From a checkpoint of a small transformer trained on Wikipedia.
Size: 8 layers, width 256, 2 heads of 128, MLP 1024 GELU, vocabulary 8192.
Architecture: learned positions, no biases in attention or MLP.
Training: a variant of Muon for these matrices, 231M tokens, 7846 steps.
Each number is 200 + 40 x the weight over its row's rms, rounded and kept within 0 to 999. Layers, rows and columns count from 0. The size before them is the row's rms in percent of the matrix's.

# down: layer 4 MLP down (transposed), 1024x256, rms 0.0624, rows 445-497, columns 0-63
# up: layer 4 MLP up, 1024x256, rms 0.12, rows 446-497, columns 0-63
down445,108,185,231,271,154,190,221,227,215,194,99,230,193,274,228,273,190,247,217,167,173,170,227,170,187,170,171,148,189,184,209,158,166,267,197,216,199,149,145,227,176,168,220,184,223,149,236,224,143,248,213,244,230,178,216,236,178,220,157,167,224,148,181,188,193
up446,107,159,145,240,157,249,241,185,234,273,174,252,188,199,160,198,194,227,262,139,232,234,189,220,148,267,182,149,160,186,146,245,195,200,213,198,251,247,287,190,236,262,173,231,173,174,193,234,179,180,210,252,223,183,192,193,169,220,222,272,194,187,91,238,238
down446,115,171,199,180,179,209,259,190,210,282,186,206,194,233,255,154,268,250,221,204,226,276,184,187,122,198,203,168,225,218,174,217,225,199,279,208,183,175,169,122,170,170,151,194,161,163,204,222,207,247,232,143,183,208,229,211,198,206,212,220,204,178,178,172,216
up447,084,223,122,227,235,141,196,285,247,312,210,215,265,181,212,185,145,245,200,183,229,200,239,201,277,225,189,290,126,234,192,221,174,249,135,239,196,255,203,174,211,191,239,158,198,222,241,260,176,184,198,245,157,250,230,157,164,144,188,188,133,213,194,191,161
down447,083,195,254,237,118,210,174,235,185,178,243,157,198,230,135,171,170,215,247,176,221,161,220,193,202,199,197,224,268,199,203,160,222,231,141,233,226,155,185,263,252,203,211,232,229,231,142,175,209,222,249,220,204,173,214,157,216,167,191,221,182,172,158,202,285
up448,083,223,238,208,224,196,201,194,166,255,229,160,192,190,164,235,168,231,196,207,254,187,216,212,255,219,194,199,218,200,235,180,225,206,257,180,183,205,187,194,124,168,250,199,86,212,250,289,232,141,152,220,170,227,163,169,135,169,226,264,133,197,238,255,233
down448,083,202,199,266,240,140,239,240,172,168,266,182,159,141,180,256,200,187,154,181,193,289,237,186,201,203,180,124,133,319,157,195,207,197,150,150,246,245,200,176,131,270,194,226,237,167,211,160,243,185,180,210,165,188,192,207,211,188,171,201,278,110,130,172,269
up449,093,233,237,141,167,183,159,176,177,131,150,223,212,240,176,197,266,139,232,186,179,181,188,152,238,259,183,231,172,220,167,232,150,212,119,180,269,135,177,188,146,212,188,190,175,215,182,110,94,226,157,116,147,164,116,189,202,186,241,224,114,272,182,210,314
down449,088,176,194,207,165,272,275,148,204,200,245,186,216,259,181,270,206,224,217,284,226,232,271,183,225,168,127,209,114,196,209,214,250,185,274,187,261,198,135,176,196,153,193,166,222,193,228,181,249,236,178,233,160,205,171,199,201,259,233,145,167,176,117,133,137
up450,108,258,214,193,220,247,186,201,195,165,190,178,175,232,205,232,225,197,220,156,217,183,159,278,227,237,257,232,205,162,225,168,198,191,201,252,248,205,199,186,264,213,231,181,237,212,246,175,173,224,233,213,169,232,223,242,255,183,194,249,219,260,168,176,259
down450,107,143,269,223,182,253,194,226,159,226,223,129,152,227,234,193,201,190,190,217,198,225,162,188,195,245,206,164,183,296,125,222,262,223,145,247,216,226,238,219,228,168,195,171,206,214,232,163,210,199,219,200,147,86,146,164,217,197,222,198,173,226,235,214,289
up451,104,224,209,244,217,155,211,279,151,178,190,219,168,162,244,147,262,138,175,161,195,122,223,95,123,256,204,212,258,156,223,159,188,154,178,139,170,219,145,193,215,182,217,229,229,121,188,194,223,195,234,249,189,284,261,265,157,212,166,266,211,212,193,237,236
down451,106,196,262,208,245,223,178,165,279,224,207,173,264,235,167,177,220,187,202,197,213,203,182,303,220,183,253,188,163,227,159,145,202,230,209,252,200,180,222,159,185,211,187,237,285,201,186,244,212,186,219,158,240,168,210,117,181,230,126,263,221,239,152,227,175
up452,106,227,147,197,232,185,165,221,138,140,275,177,268,214,228,261,149,211,183,210,215,192,210,232,247,300,195,170,269,157,166,233,174,189,156,246,277,214,145,236,173,191,263,267,176,181,241,282,206,148,193,147,256,231,226,214,186,125,188,199,323,191,257,194,186
down452,106,191,245,203,223,144,186,160,193,169,217,234,125,254,106,223,189,208,235,216,229,187,234,162,204,155,211,213,235,159,233,289,223,209,262,242,148,192,200,199,219,170,222,212,177,184,141,233,276,254,260,210,144,170,158,164,220,254,131,161,211,229,181,177,121
up453,100,169,235,195,165,214,226,122,183,239,218,191,137,164,198,276,102,155,240,237,204,192,206,111,185,238,117,213,238,227,222,202,174,210,179,278,267,210,238,174,263,219,229,239,212,150,262,180,169,175,175,186,197,149,210,201,167,219,246,174,210,215,182,185,247
down453,099,205,139,164,177,254,281,189,138,163,156,182,152,157,220,245,201,102,198,163,239,235,209,202,252,207,142,178,185,237,165,215,197,181,184,208,187,248,271,116,181,172,199,169,209,250,236,237,210,213,173,232,145,227,295,150,220,195,203,214,174,185,204,212,203
up454,107,141,251,182,254,231,168,222,179,137,189,183,204,205,295,191,192,270,175,193,133,171,163,191,150,178,207,236,255,244,245,229,156,233,147,182,259,226,209,218,254,235,238,285,201,225,187,243,206,138,180,156,200,185,124,159,184,191,225,212,209,191,133,185,176
down454,110,229,182,243,164,210,206,263,189,215,108,222,221,202,201,196,213,174,269,187,258,239,260,230,173,221,236,261,260,198,212,204,193,226,266,254,208,168,139,182,194,172,151,171,215,123,121,190,164,135,209,170,195,268,233,148,189,198,151,102,225,170,183,229,168
up455,106,172,269,203,242,223,178,212,267,202,226,186,215,164,203,185,115,132,172,228,221,161,177,178,139,236,211,278,225,291,149,195,192,148,206,186,217,169,198,91,211,147,172,209,197,156,241,172,165,144,197,278,145,209,207,203,138,204,264,208,170,208,180,123,216
down455,111,239,127,150,155,173,265,217,186,260,218,215,232,220,220,204,221,221,181,266,136,136,233,183,191,205,183,299,247,267,222,105,243,191,160,235,287,163,184,145,240,254,184,146,200,166,183,237,204,230,212,262,204,202,171,124,167,208,215,98,145,181,202,121,176
up456,090,141,219,187,195,221,227,261,199,204,228,133,198,255,273,159,149,170,179,260,230,212,180,168,251,245,267,236,236,141,217,175,209,193,165,247,226,159,203,183,176,172,215,210,254,224,185,207,203,188,202,223,186,160,183,192,182,178,247,235,209,164,141,201,186
down456,091,238,114,183,135,169,218,193,196,207,249,183,191,238,229,293,222,186,199,165,271,69,223,192,185,150,242,185,188,210,201,261,168,152,130,213,163,172,250,288,221,187,236,215,226,160,182,213,169,188,165,228,207,186,119,250,273,209,185,261,108,246,214,174,188
up457,098,217,230,179,188,237,191,198,224,228,187,245,256,186,116,183,191,210,202,116,245,166,294,226,221,267,299,244,284,190,147,159,172,204,240,180,232,190,197,222,201,201,252,207,185,252,299,205,192,162,131,210,212,176,136,242,221,182,185,180,167,202,255,269,174
down457,091,211,266,196,248,183,194,173,147,154,143,141,157,126,173,200,192,152,202,225,185,211,232,227,148,218,233,219,175,140,199,155,184,196,213,167,266,196,207,195,213,136,132,154,163,215,243,143,199,199,159,199,241,251,165,195,254,217,258,176,156,171,186,155,230
up458,104,172,196,186,306,184,215,248,160,167,193,130,178,149,167,205,244,185,270,247,203,184,192,189,222,207,199,173,203,224,190,273,174,228,157,259,199,244,228,208,236,181,174,170,176,200,233,268,122,227,156,239,158,168,218,177,221,206,235,160,243,255,234,195,183
down458,107,176,226,150,165,246,210,155,231,159,196,233,148,109,142,160,138,219,258,187,186,229,261,254,216,221,172,158,224,152,239,234,198,128,222,204,217,197,146,184,238,237,195,138,204,189,191,237,179,82,187,233,246,233,232,269,198,182,240,181,169,171,334,232,206
up459,102,224,130,186,112,179,218,239,226,234,222,264,252,234,148,202,175,126,141,173,182,113,165,161,178,182,228,216,120,216,252,230,203,211,154,211,224,197,174,236,261,190,170,248,194,216,218,206,135,221,135,216,176,227,228,190,163,166,139,221,208,187,181,219,223
down459,093,171,281,166,277,237,253,171,178,201,146,254,159,251,129,144,251,268,244,192,124,186,237,178,226,230,180,197,195,123,256,237,208,184,220,204,176,159,173,181,264,209,143,241,261,234,199,165,133,197,221,191,252,157,226,183,164,204,215,102,237,105,288,249,215
up460,087,261,180,221,144,229,183,191,147,185,228,223,188,194,283,138,187,226,235,187,129,171,185,231,196,166,120,198,187,225,234,198,187,151,221,322,181,235,209,237,186,215,251,232,91,247,158,216,144,186,96,238,181,194,193,266,166,128,255,161,137,190,260,127,142
down460,100,194,195,258,234,185,294,158,263,219,227,167,289,254,176,218,191,170,132,164,246,164,104,148,229,219,224,144,179,257,169,143,228,248,194,206,263,255,176,207,234,201,126,200,277,243,307,213,212,240,243,126,137,238,163,178,196,221,213,238,276,236,183,231,333
up461,098,226,168,167,89,156,235,191,172,164,207,200,210,202,172,223,174,169,165,98,201,194,240,198,213,253,159,193,194,164,247,218,148,191,249,163,218,194,197,245,178,278,245,171,226,222,227,147,197,230,223,211,222,259,214,199,162,238,251,255,213,196,215,169,178
down461,106,215,192,178,227,192,128,220,196,185,195,235,224,138,222,226,211,198,229,247,179,208,180,125,165,288,192,172,175,191,248,172,170,215,197,249,201,141,254,223,246,141,257,116,182,198,234,163,179,277,168,270,285,206,231,176,204,134,232,177,214,116,165,157,136
up462,113,236,154,179,159,158,182,130,198,274,204,177,242,196,137,216,219,237,194,192,190,178,201,142,255,197,199,263,191,228,209,246,239,197,211,185,186,227,207,189,174,225,214,241,246,232,259,257,188,177,259,147,124,229,274,234,232,172,239,219,286,123,104,174,231
down462,107,235,137,163,189,238,222,209,150,137,175,225,145,250,187,227,212,255,291,277,181,220,217,207,216,227,241,246,184,207,214,193,234,214,201,191,173,222,175,187,163,183,169,171,152,154,262,95,183,206,200,164,156,151,209,146,190,131,200,144,109,192,171,218,184
up463,105,196,177,184,189,231,161,239,161,247,189,319,214,261,203,140,167,184,211,121,191,172,118,209,151,261,245,210,255,266,200,170,184,187,167,254,219,263,184,156,168,204,183,255,277,158,195,163,247,125,272,190,132,190,232,189,197,265,222,184,250,114,231,174,211
down463,110,239,231,144,160,201,202,205,255,285,201,186,149,218,190,181,198,214,210,192,240,226,234,144,199,171,180,189,235,192,166,201,221,151,176,242,162,250,129,172,292,195,166,163,190,219,165,135,216,155,240,179,238,181,163,217,221,207,241,226,233,182,126,230,139
up464,096,218,290,227,173,195,210,171,221,206,248,181,288,252,189,137,190,197,234,153,220,160,201,201,190,186,200,260,228,111,130,176,162,138,242,295,232,207,254,212,148,208,206,229,106,215,159,126,144,257,259,226,213,216,242,181,215,220,201,231,209,160,140,220,183
down464,102,245,149,184,131,192,145,281,199,167,173,182,191,205,179,207,204,206,130,197,258,208,186,256,220,149,228,143,214,171,188,175,190,190,175,254,176,211,247,197,212,184,138,203,217,170,242,205,252,199,192,238,218,185,154,142,194,173,242,129,218,202,196,210,182
up465,096,227,118,242,243,265,250,205,223,186,237,161,155,223,200,149,203,141,185,201,168,154,223,200,238,207,162,209,253,190,264,188,241,153,138,198,160,255,235,189,213,193,195,253,177,200,164,279,150,221,240,140,243,167,172,198,138,266,201,149,196,209,262,149,183
down465,093,202,192,130,208,220,202,163,196,195,174,279,145,167,197,182,213,203,201,240,194,228,210,233,156,273,240,236,243,186,136,216,201,261,196,202,261,234,204,217,240,230,255,230,163,174,226,199,195,139,168,206,225,164,218,182,259,203,260,207,203,155,258,162,210
up466,099,276,151,214,208,172,234,233,199,203,200,190,224,137,171,165,297,219,162,245,163,222,239,235,220,165,197,240,223,218,207,175,222,227,187,190,141,189,190,147,146,204,173,215,245,211,209,192,192,185,152,162,135,188,153,237,133,147,213,261,246,188,253,252,198
down466,093,181,187,251,216,219,199,178,139,172,166,130,81,166,155,248,214,221,270,120,221,209,151,228,244,194,162,230,206,192,242,167,173,139,221,198,184,246,159,205,178,163,182,226,159,240,252,239,251,182,233,207,249,301,202,188,151,136,232,171,196,234,240,176,191
up467,099,159,150,315,238,256,205,186,230,311,217,247,191,186,173,232,247,115,181,212,228,216,245,187,150,208,249,110,192,215,196,221,242,145,194,191,211,211,183,173,192,217,243,119,228,264,194,160,205,197,98,203,208,175,204,253,137,195,273,256,179,232,170,224,213
down467,092,172,253,208,195,183,174,226,219,110,276,224,234,253,176,232,193,202,142,250,193,209,167,202,186,280,325,246,153,150,227,237,195,116,186,150,215,236,198,184,189,204,273,262,226,272,217,117,124,188,146,174,215,224,206,164,198,219,218,192,157,124,207,214,158
up468,092,223,228,185,139,238,214,222,158,160,209,158,234,173,274,159,176,281,217,196,213,218,245,218,221,200,146,241,240,144,213,186,217,212,292,157,189,244,204,264,212,193,227,179,224,160,179,234,133,209,200,187,260,152,149,200,221,265,197,186,257,196,228,182,183
down468,085,180,136,218,137,88,237,155,193,178,175,132,205,109,206,245,191,155,236,191,171,217,214,213,224,217,212,148,183,200,269,199,170,184,164,290,260,236,131,246,215,174,151,285,172,230,121,287,282,219,227,167,200,158,203,184,239,208,234,257,196,196,159,219,159
up469,089,250,137,188,182,251,249,207,182,191,227,162,244,255,247,239,156,183,123,162,227,191,192,252,205,285,170,217,222,222,206,241,235,186,176,137,207,227,233,211,187,215,138,213,136,243,166,227,192,198,163,167,221,167,160,194,236,205,233,180,256,163,156,202,164
down469,091,208,133,238,181,187,249,227,183,195,141,212,157,267,204,142,223,260,202,210,239,164,241,228,156,110,159,165,251,211,227,223,121,151,136,187,237,201,205,232,172,276,203,208,228,231,203,85,215,231,224,183,181,248,196,202,205,227,150,210,234,143,217,218,221
up470,106,158,174,183,221,191,202,159,120,161,95,149,189,198,152,172,241,178,231,175,207,209,223,135,192,223,201,127,156,130,218,291,175,136,255,178,194,223,216,226,151,197,126,125,226,179,179,247,202,184,202,133,205,152,172,206,226,191,196,260,112,179,73,197,134
down470,118,193,224,204,189,192,166,179,227,266,186,231,296,148,183,232,123,291,188,217,186,228,209,262,196,195,198,208,236,221,263,161,213,240,134,215,204,199,221,124,204,187,244,245,213,206,183,181,204,184,197,208,197,203,211,215,191,143,153,168,319,153,233,199,257
up471,099,144,204,171,175,130,227,176,209,277,172,254,261,95,228,196,303,237,233,247,250,200,251,211,203,194,158,281,122,207,228,184,205,200,96,175,178,193,186,212,207,157,187,208,190,170,215,215,110,169,241,247,116,213,181,127,223,221,235,248,195,240,294,189,185
down471,099,243,180,151,201,162,149,127,135,180,195,155,255,214,247,167,139,218,211,199,151,222,269,212,185,220,194,242,207,268,185,112,194,237,156,193,143,203,194,216,195,164,223,217,177,187,190,198,179,173,184,156,269,230,177,202,256,165,176,250,251,244,170,168,239
up472,095,295,195,266,166,165,237,242,176,156,203,199,231,214,206,229,149,169,251,195,159,184,196,214,212,243,169,168,216,165,218,194,156,212,154,191,273,111,96,175,156,178,179,259,244,235,139,230,221,222,328,210,215,218,126,263,197,186,199,249,188,189,207,146,243
down472,092,176,182,230,253,225,212,200,154,191,199,307,145,278,223,262,269,218,218,240,222,284,198,136,192,289,241,214,221,204,231,203,139,226,227,205,212,215,166,176,176,164,234,268,102,198,164,174,219,268,207,187,152,164,259,233,277,228,183,143,212,237,125,199,163
up473,091,212,210,198,142,227,100,198,120,68,192,229,216,241,232,187,237,202,200,212,199,186,159,180,269,186,163,174,206,220,105,179,184,256,208,182,175,275,241,227,138,192,152,185,263,197,164,142,268,233,259,211,135,167,202,239,189,223,123,233,188,208,203,205,195
down473,093,171,251,219,279,257,161,177,179,215,173,251,238,129,230,235,202,170,183,210,202,191,162,188,173,225,205,263,128,206,193,193,237,178,238,137,247,189,237,234,276,253,194,189,142,254,242,245,203,199,234,106,177,188,204,175,210,262,199,198,106,199,183,129,172
up474,098,202,155,228,153,189,140,245,217,141,218,232,241,227,103,165,241,208,190,278,125,177,166,169,253,242,186,178,176,229,188,229,200,203,276,246,224,180,239,238,152,202,211,159,238,280,194,205,197,216,213,146,197,246,246,208,243,183,198,147,194,180,149,151,171
down474,102,216,161,227,226,242,133,165,222,174,252,170,237,178,115,177,283,108,190,183,194,208,241,210,184,268,242,230,219,147,191,243,165,174,131,179,142,200,189,233,179,251,205,140,225,181,197,212,153,94,190,158,158,272,200,230,143,198,221,219,282,201,272,179,158
up475,095,291,170,187,233,214,187,256,182,168,184,197,209,163,236,215,237,220,181,176,151,110,194,190,191,190,101,120,175,249,253,246,264,183,186,149,167,166,242,227,175,214,155,150,226,288,167,182,255,185,210,144,190,170,290,219,149,154,237,135,219,240,156,231,168
down475,085,199,182,203,222,142,243,169,195,177,202,141,195,228,176,215,232,164,170,230,228,175,216,233,114,241,207,200,132,226,270,198,160,155,235,165,206,189,154,238,215,203,171,252,226,156,242,204,167,325,171,172,218,242,164,154,164,165,247,226,208,213,167,172,224
up476,115,81,207,240,238,201,212,298,190,203,166,169,199,170,207,137,193,180,234,223,214,276,159,221,228,219,263,163,163,129,178,187,134,205,220,250,198,268,175,233,155,173,177,252,176,270,200,174,211,244,235,198,211,212,144,252,264,214,256,108,194,164,232,157,237
down476,113,224,162,264,194,193,142,166,166,188,165,176,234,80,195,183,247,161,184,156,262,163,92,195,162,180,190,181,201,190,248,164,166,191,175,173,242,132,286,196,299,221,169,204,181,213,242,190,245,229,241,126,138,179,132,236,222,248,181,191,206,223,237,189,236
up477,103,280,157,210,166,195,124,184,199,244,231,264,143,228,140,256,151,173,210,213,177,178,232,223,156,233,255,246,231,230,234,257,133,224,127,271,190,170,170,252,164,263,161,279,204,179,231,221,199,180,130,192,262,263,147,203,206,213,142,180,115,219,171,175,199
down477,097,192,267,170,186,183,284,174,170,229,248,152,256,184,198,187,136,193,222,212,205,168,195,202,180,192,169,258,173,224,224,190,222,132,251,173,100,180,200,263,226,210,234,216,242,161,176,230,172,200,153,225,301,228,206,264,160,142,126,181,139,216,222,174,143
up478,097,143,161,114,138,227,210,232,179,227,219,219,175,188,146,254,142,213,210,105,167,220,189,143,203,234,247,183,120,254,293,180,151,227,270,143,200,196,189,226,149,210,192,168,204,189,178,201,313,194,234,214,215,251,211,215,171,208,194,267,139,179,269,253,277
down478,098,115,225,154,268,191,157,216,231,130,178,186,174,290,229,187,204,224,184,267,198,171,164,285,240,157,177,215,222,177,165,219,298,208,178,225,166,167,138,260,218,197,201,219,228,205,154,207,212,205,200,233,264,174,240,187,188,273,259,234,233,180,174,184,119
up479,101,166,206,142,220,246,183,237,241,262,252,168,223,158,208,236,160,165,218,167,232,155,186,203,159,192,153,172,194,200,219,169,171,188,165,226,165,263,216,264,188,169,202,224,174,266,196,232,141,155,134,181,213,140,195,202,187,269,197,191,180,225,256,211,234
down479,098,195,257,259,209,240,186,194,204,235,201,231,181,229,145,200,277,220,276,163,252,206,209,171,133,168,245,221,230,200,199,132,324,164,231,207,182,193,240,203,203,194,187,213,264,178,148,244,157,205,185,130,194,268,171,125,169,159,281,211,241,123,224,191,195
up480,101,169,207,202,204,219,158,199,193,189,199,222,179,153,161,160,175,155,191,209,276,231,257,148,115,222,185,189,238,234,268,183,123,223,222,306,215,207,228,189,169,184,173,175,99,155,149,181,213,233,127,149,193,181,216,285,231,208,249,177,154,292,165,208,190
down480,110,242,157,232,207,240,207,246,254,257,223,264,226,224,224,198,186,178,241,224,214,241,171,290,121,123,112,194,191,274,204,177,222,226,248,214,211,211,220,224,234,155,210,246,174,144,174,180,187,207,160,209,241,218,195,173,160,183,236,172,179,173,172,190,227
up481,103,195,180,193,206,198,248,264,132,239,261,204,130,216,233,233,311,171,202,166,140,234,198,177,160,143,279,159,187,135,192,185,147,183,197,201,202,239,191,231,106,247,164,99,199,155,161,209,220,166,200,337,232,198,267,192,206,216,154,188,236,195,265,219,252
down481,105,248,215,188,176,245,213,201,113,186,176,263,191,264,241,209,175,207,264,193,176,209,201,220,297,178,225,188,227,156,202,261,163,150,291,244,162,243,232,244,149,95,135,215,181,189,166,256,199,210,207,200,188,221,290,165,181,241,188,195,131,148,192,167,192
up482,097,142,143,190,145,138,222,191,245,203,251,156,236,167,131,274,194,232,200,226,195,242,228,188,234,218,191,169,168,222,138,200,238,171,185,266,145,191,242,229,236,211,188,226,196,163,229,158,233,121,91,172,229,253,200,168,177,129,151,229,299,156,205,274,188
down482,094,203,231,138,244,143,162,210,196,140,152,279,195,275,241,185,209,231,217,226,172,176,167,61,247,183,208,165,180,99,248,176,178,189,160,172,174,195,153,202,206,195,167,224,277,255,169,136,138,233,217,187,207,195,282,191,204,193,200,167,204,173,230,151,243
up483,098,210,191,142,204,174,192,241,192,222,166,190,192,145,208,134,224,209,158,137,224,154,194,218,239,228,233,185,217,205,173,264,96,213,221,223,200,134,170,258,265,149,278,191,197,208,138,167,179,173,191,137,96,211,210,182,180,223,237,211,142,250,236,191,161
down483,107,282,226,279,204,187,305,197,266,191,247,196,240,133,212,201,203,218,238,212,181,252,189,278,193,164,241,194,231,237,211,155,160,229,213,229,236,197,149,166,194,108,235,175,233,234,116,87,237,261,173,161,174,226,208,160,199,132,142,178,305,212,214,241,211
up484,095,148,218,225,217,142,181,233,252,179,190,195,149,174,195,120,207,202,195,194,173,188,126,183,162,202,221,267,253,213,187,155,237,269,231,177,229,131,126,206,247,250,229,144,189,194,277,213,152,238,167,291,211,200,259,194,174,206,227,130,141,270,214,217,228
down484,100,302,215,235,236,197,207,191,255,165,147,214,227,141,141,190,186,274,191,254,230,168,175,214,180,196,201,159,206,147,163,191,194,197,210,258,139,178,196,138,194,163,258,251,250,234,126,255,119,179,278,169,203,137,177,259,214,215,194,188,267,222,195,170,153
up485,092,191,206,198,183,207,190,218,190,161,279,226,160,189,128,178,212,179,219,198,206,202,219,269,192,211,187,203,170,210,248,189,93,212,216,223,229,257,286,198,247,174,155,145,170,183,231,193,121,155,215,264,218,192,181,185,182,212,148,152,229,167,221,207,163
down485,095,221,206,167,269,151,217,208,159,229,227,205,193,241,154,123,157,194,164,216,229,154,186,201,131,293,187,183,174,164,183,193,227,230,187,199,209,124,132,204,227,214,234,175,184,189,210,209,225,207,251,211,229,212,193,199,165,207,247,175,220,250,229,170,176
up486,115,240,216,215,208,192,210,178,185,201,149,228,235,223,200,184,220,140,175,226,255,230,158,189,201,241,207,176,183,208,192,203,147,209,181,198,231,229,175,246,180,261,181,185,173,207,218,184,213,168,174,189,252,205,147,247,163,175,253,239,106,216,294,240,212
down486,114,201,232,202,234,197,237,192,250,185,183,223,208,164,218,155,237,152,182,196,338,254,273,232,234,241,232,275,177,212,230,270,145,156,232,221,137,191,205,114,146,239,201,243,238,141,185,162,204,174,238,147,168,187,160,254,197,199,160,184,174,231,126,212,163
up487,090,202,204,186,184,151,193,227,167,188,185,117,215,187,197,249,237,226,182,160,134,194,247,233,134,218,265,122,226,140,201,192,235,171,184,154,185,181,130,206,262,215,164,202,167,209,165,135,209,167,165,215,204,159,124,203,214,190,167,215,331,170,167,247,167
down487,099,233,232,246,194,183,197,142,199,293,188,208,180,201,243,128,205,284,259,239,220,179,180,148,144,211,251,305,280,213,255,202,259,223,251,226,277,174,271,209,209,151,197,200,147,252,224,195,197,215,198,188,167,160,222,189,147,195,217,176,241,251,186,196,137
up488,100,150,212,210,180,199,187,224,192,198,177,192,164,176,209,163,163,197,182,165,186,177,294,165,253,240,234,169,224,261,253,198,239,162,259,161,264,175,149,233,150,207,185,199,248,191,216,179,170,182,326,242,216,232,237,219,179,217,275,191,208,200,188,169,233
down488,102,211,248,198,145,202,207,269,146,233,199,190,136,262,243,229,203,195,183,177,188,189,187,180,126,148,212,203,233,166,255,209,166,266,167,184,163,148,242,172,219,225,198,206,182,183,221,101,147,162,287,209,157,220,239,238,223,167,171,136,203,161,155,165,273
up489,099,188,190,203,235,228,145,240,235,205,191,210,202,192,231,208,195,193,133,179,204,159,165,156,208,176,211,106,151,205,147,211,133,206,174,162,119,165,180,240,162,179,273,186,205,192,172,154,277,173,207,264,239,202,269,286,184,230,132,242,133,199,270,183,233
down489,107,187,144,268,229,150,137,219,171,274,190,116,197,129,194,185,218,180,140,255,213,165,229,206,204,132,214,180,232,212,236,153,201,221,176,210,162,216,167,218,138,148,213,245,215,183,311,270,217,154,232,146,162,223,258,133,215,171,169,172,178,190,170,181,184
up490,078,207,180,168,138,132,203,221,240,156,142,259,259,219,165,258,261,256,172,159,180,239,96,209,229,219,264,257,179,209,183,239,250,184,209,161,212,220,172,243,198,197,197,144,152,295,247,219,241,185,277,187,240,253,185,167,171,189,198,194,204,189,198,243,290
down490,086,266,199,189,232,222,144,220,194,172,191,162,150,183,211,145,206,238,227,214,157,214,198,111,167,253,194,222,195,167,140,208,189,221,137,172,166,191,211,193,190,197,144,194,241,182,184,159,213,135,174,167,178,125,209,202,196,235,252,253,251,233,134,200,206
up491,102,244,160,215,213,220,170,217,109,147,252,190,217,252,224,248,140,179,184,207,251,191,237,170,164,115,285,157,160,222,213,331,160,217,230,183,222,219,130,191,188,215,188,188,223,192,257,177,219,176,193,117,181,214,204,271,193,222,211,197,124,208,148,190,203
down491,106,225,155,261,243,143,178,231,212,155,184,214,196,268,163,193,130,188,170,254,185,185,183,232,230,140,206,154,136,219,238,205,172,205,208,294,201,232,229,245,221,130,205,140,198,180,195,116,121,198,186,149,229,200,237,134,219,234,198,180,188,160,189,229,121
up492,100,171,159,256,225,274,211,140,254,238,253,160,195,163,109,205,152,151,221,217,148,202,217,208,201,242,239,143,229,227,142,242,196,98,217,231,199,273,224,178,173,213,215,191,169,248,287,240,205,244,193,232,253,224,186,162,141,160,155,212,218,201,345,220,202
down492,100,226,194,166,148,192,154,233,216,200,283,135,204,140,219,213,212,186,276,221,220,149,251,198,157,194,177,198,262,250,174,211,174,190,196,335,251,157,151,179,165,102,187,213,160,139,170,220,192,194,217,162,183,273,177,160,175,124,178,216,178,183,171,236,202
up493,099,201,172,125,202,206,216,213,206,201,244,219,152,158,177,166,211,270,193,212,135,131,174,213,170,239,181,195,302,188,198,220,180,293,217,189,181,154,208,176,296,174,186,259,168,147,253,168,217,150,207,224,207,204,192,205,207,262,162,233,185,133,248,271,246
down493,094,190,219,258,199,145,196,147,222,172,201,243,195,167,189,236,234,226,241,251,234,204,201,141,149,220,185,181,198,227,248,150,224,185,171,233,144,193,224,253,147,195,210,285,194,191,149,207,126,213,144,159,164,175,133,205,192,221,216,108,225,112,191,199,175
up494,088,196,206,197,208,169,172,260,167,173,179,140,223,227,186,245,255,144,156,182,154,203,205,169,196,230,232,217,199,139,250,171,247,197,216,139,254,160,244,187,215,215,169,198,172,263,204,198,239,152,242,190,188,182,181,202,137,281,222,197,264,168,240,233,248
down494,089,211,186,270,253,159,215,212,199,177,175,252,194,133,266,206,257,228,249,190,251,240,197,207,120,238,171,227,277,144,242,193,191,219,202,234,164,220,219,260,160,239,178,222,169,266,191,216,239,223,218,170,178,154,188,214,281,175,248,122,200,128,172,198,217
up495,100,229,239,205,112,138,149,237,179,232,158,179,219,202,160,212,263,153,180,174,222,176,203,181,217,187,137,163,235,162,176,166,227,103,217,202,288,193,210,178,252,222,220,192,211,202,92,195,170,191,192,195,231,152,199,228,224,182,219,161,163,179,268,214,191
down495,101,168,197,196,229,229,227,134,187,177,236,164,183,176,180,180,224,253,230,123,230,213,160,241,211,271,245,257,206,155,200,185,190,115,179,168,154,227,183,227,187,186,199,264,222,177,166,185,189,171,207,259,226,216,240,226,128,206,203,208,185,249,256,187,159
up496,102,218,185,251,204,109,181,142,136,122,236,159,177,129,160,183,213,191,147,187,202,227,205,203,242,226,142,205,117,213,214,171,224,182,178,194,156,169,208,237,169,256,172,247,199,238,236,219,197,215,234,221,197,246,232,221,139,239,277,267,219,189,313,238,174
down496,108,200,151,143,185,195,229,230,224,209,248,112,173,268,222,221,155,234,241,196,202,227,175,190,155,234,130,152,221,237,179,185,198,203,287,133,136,198,199,210,211,143,207,230,227,160,220,124,191,134,192,125,174,180,190,223,190,241,154,196,196,213,248,176,195
up497,109,131,151,166,191,225,171,220,187,225,203,226,181,196,179,265,156,161,177,309,236,150,164,134,225,216,269,181,213,279,163,161,200,220,193,232,207,207,232,239,250,184,162,188,310,208,163,245,228,214,259,218,158,150,168,204,165,191,135,193,230,160,265,150,196
down497,111,224,153,196,194,212,195,199,195,227,165,206,180,198,179,237,170,155,218,164,178,197,300,148,210,248,281,241,266,208,248,135,218,279,207,212,228,137,268,135,205,145,145,142,220,162,147,277,233,189,230,158,177,171,199,226,184,236,243,207,179,229,205,217,221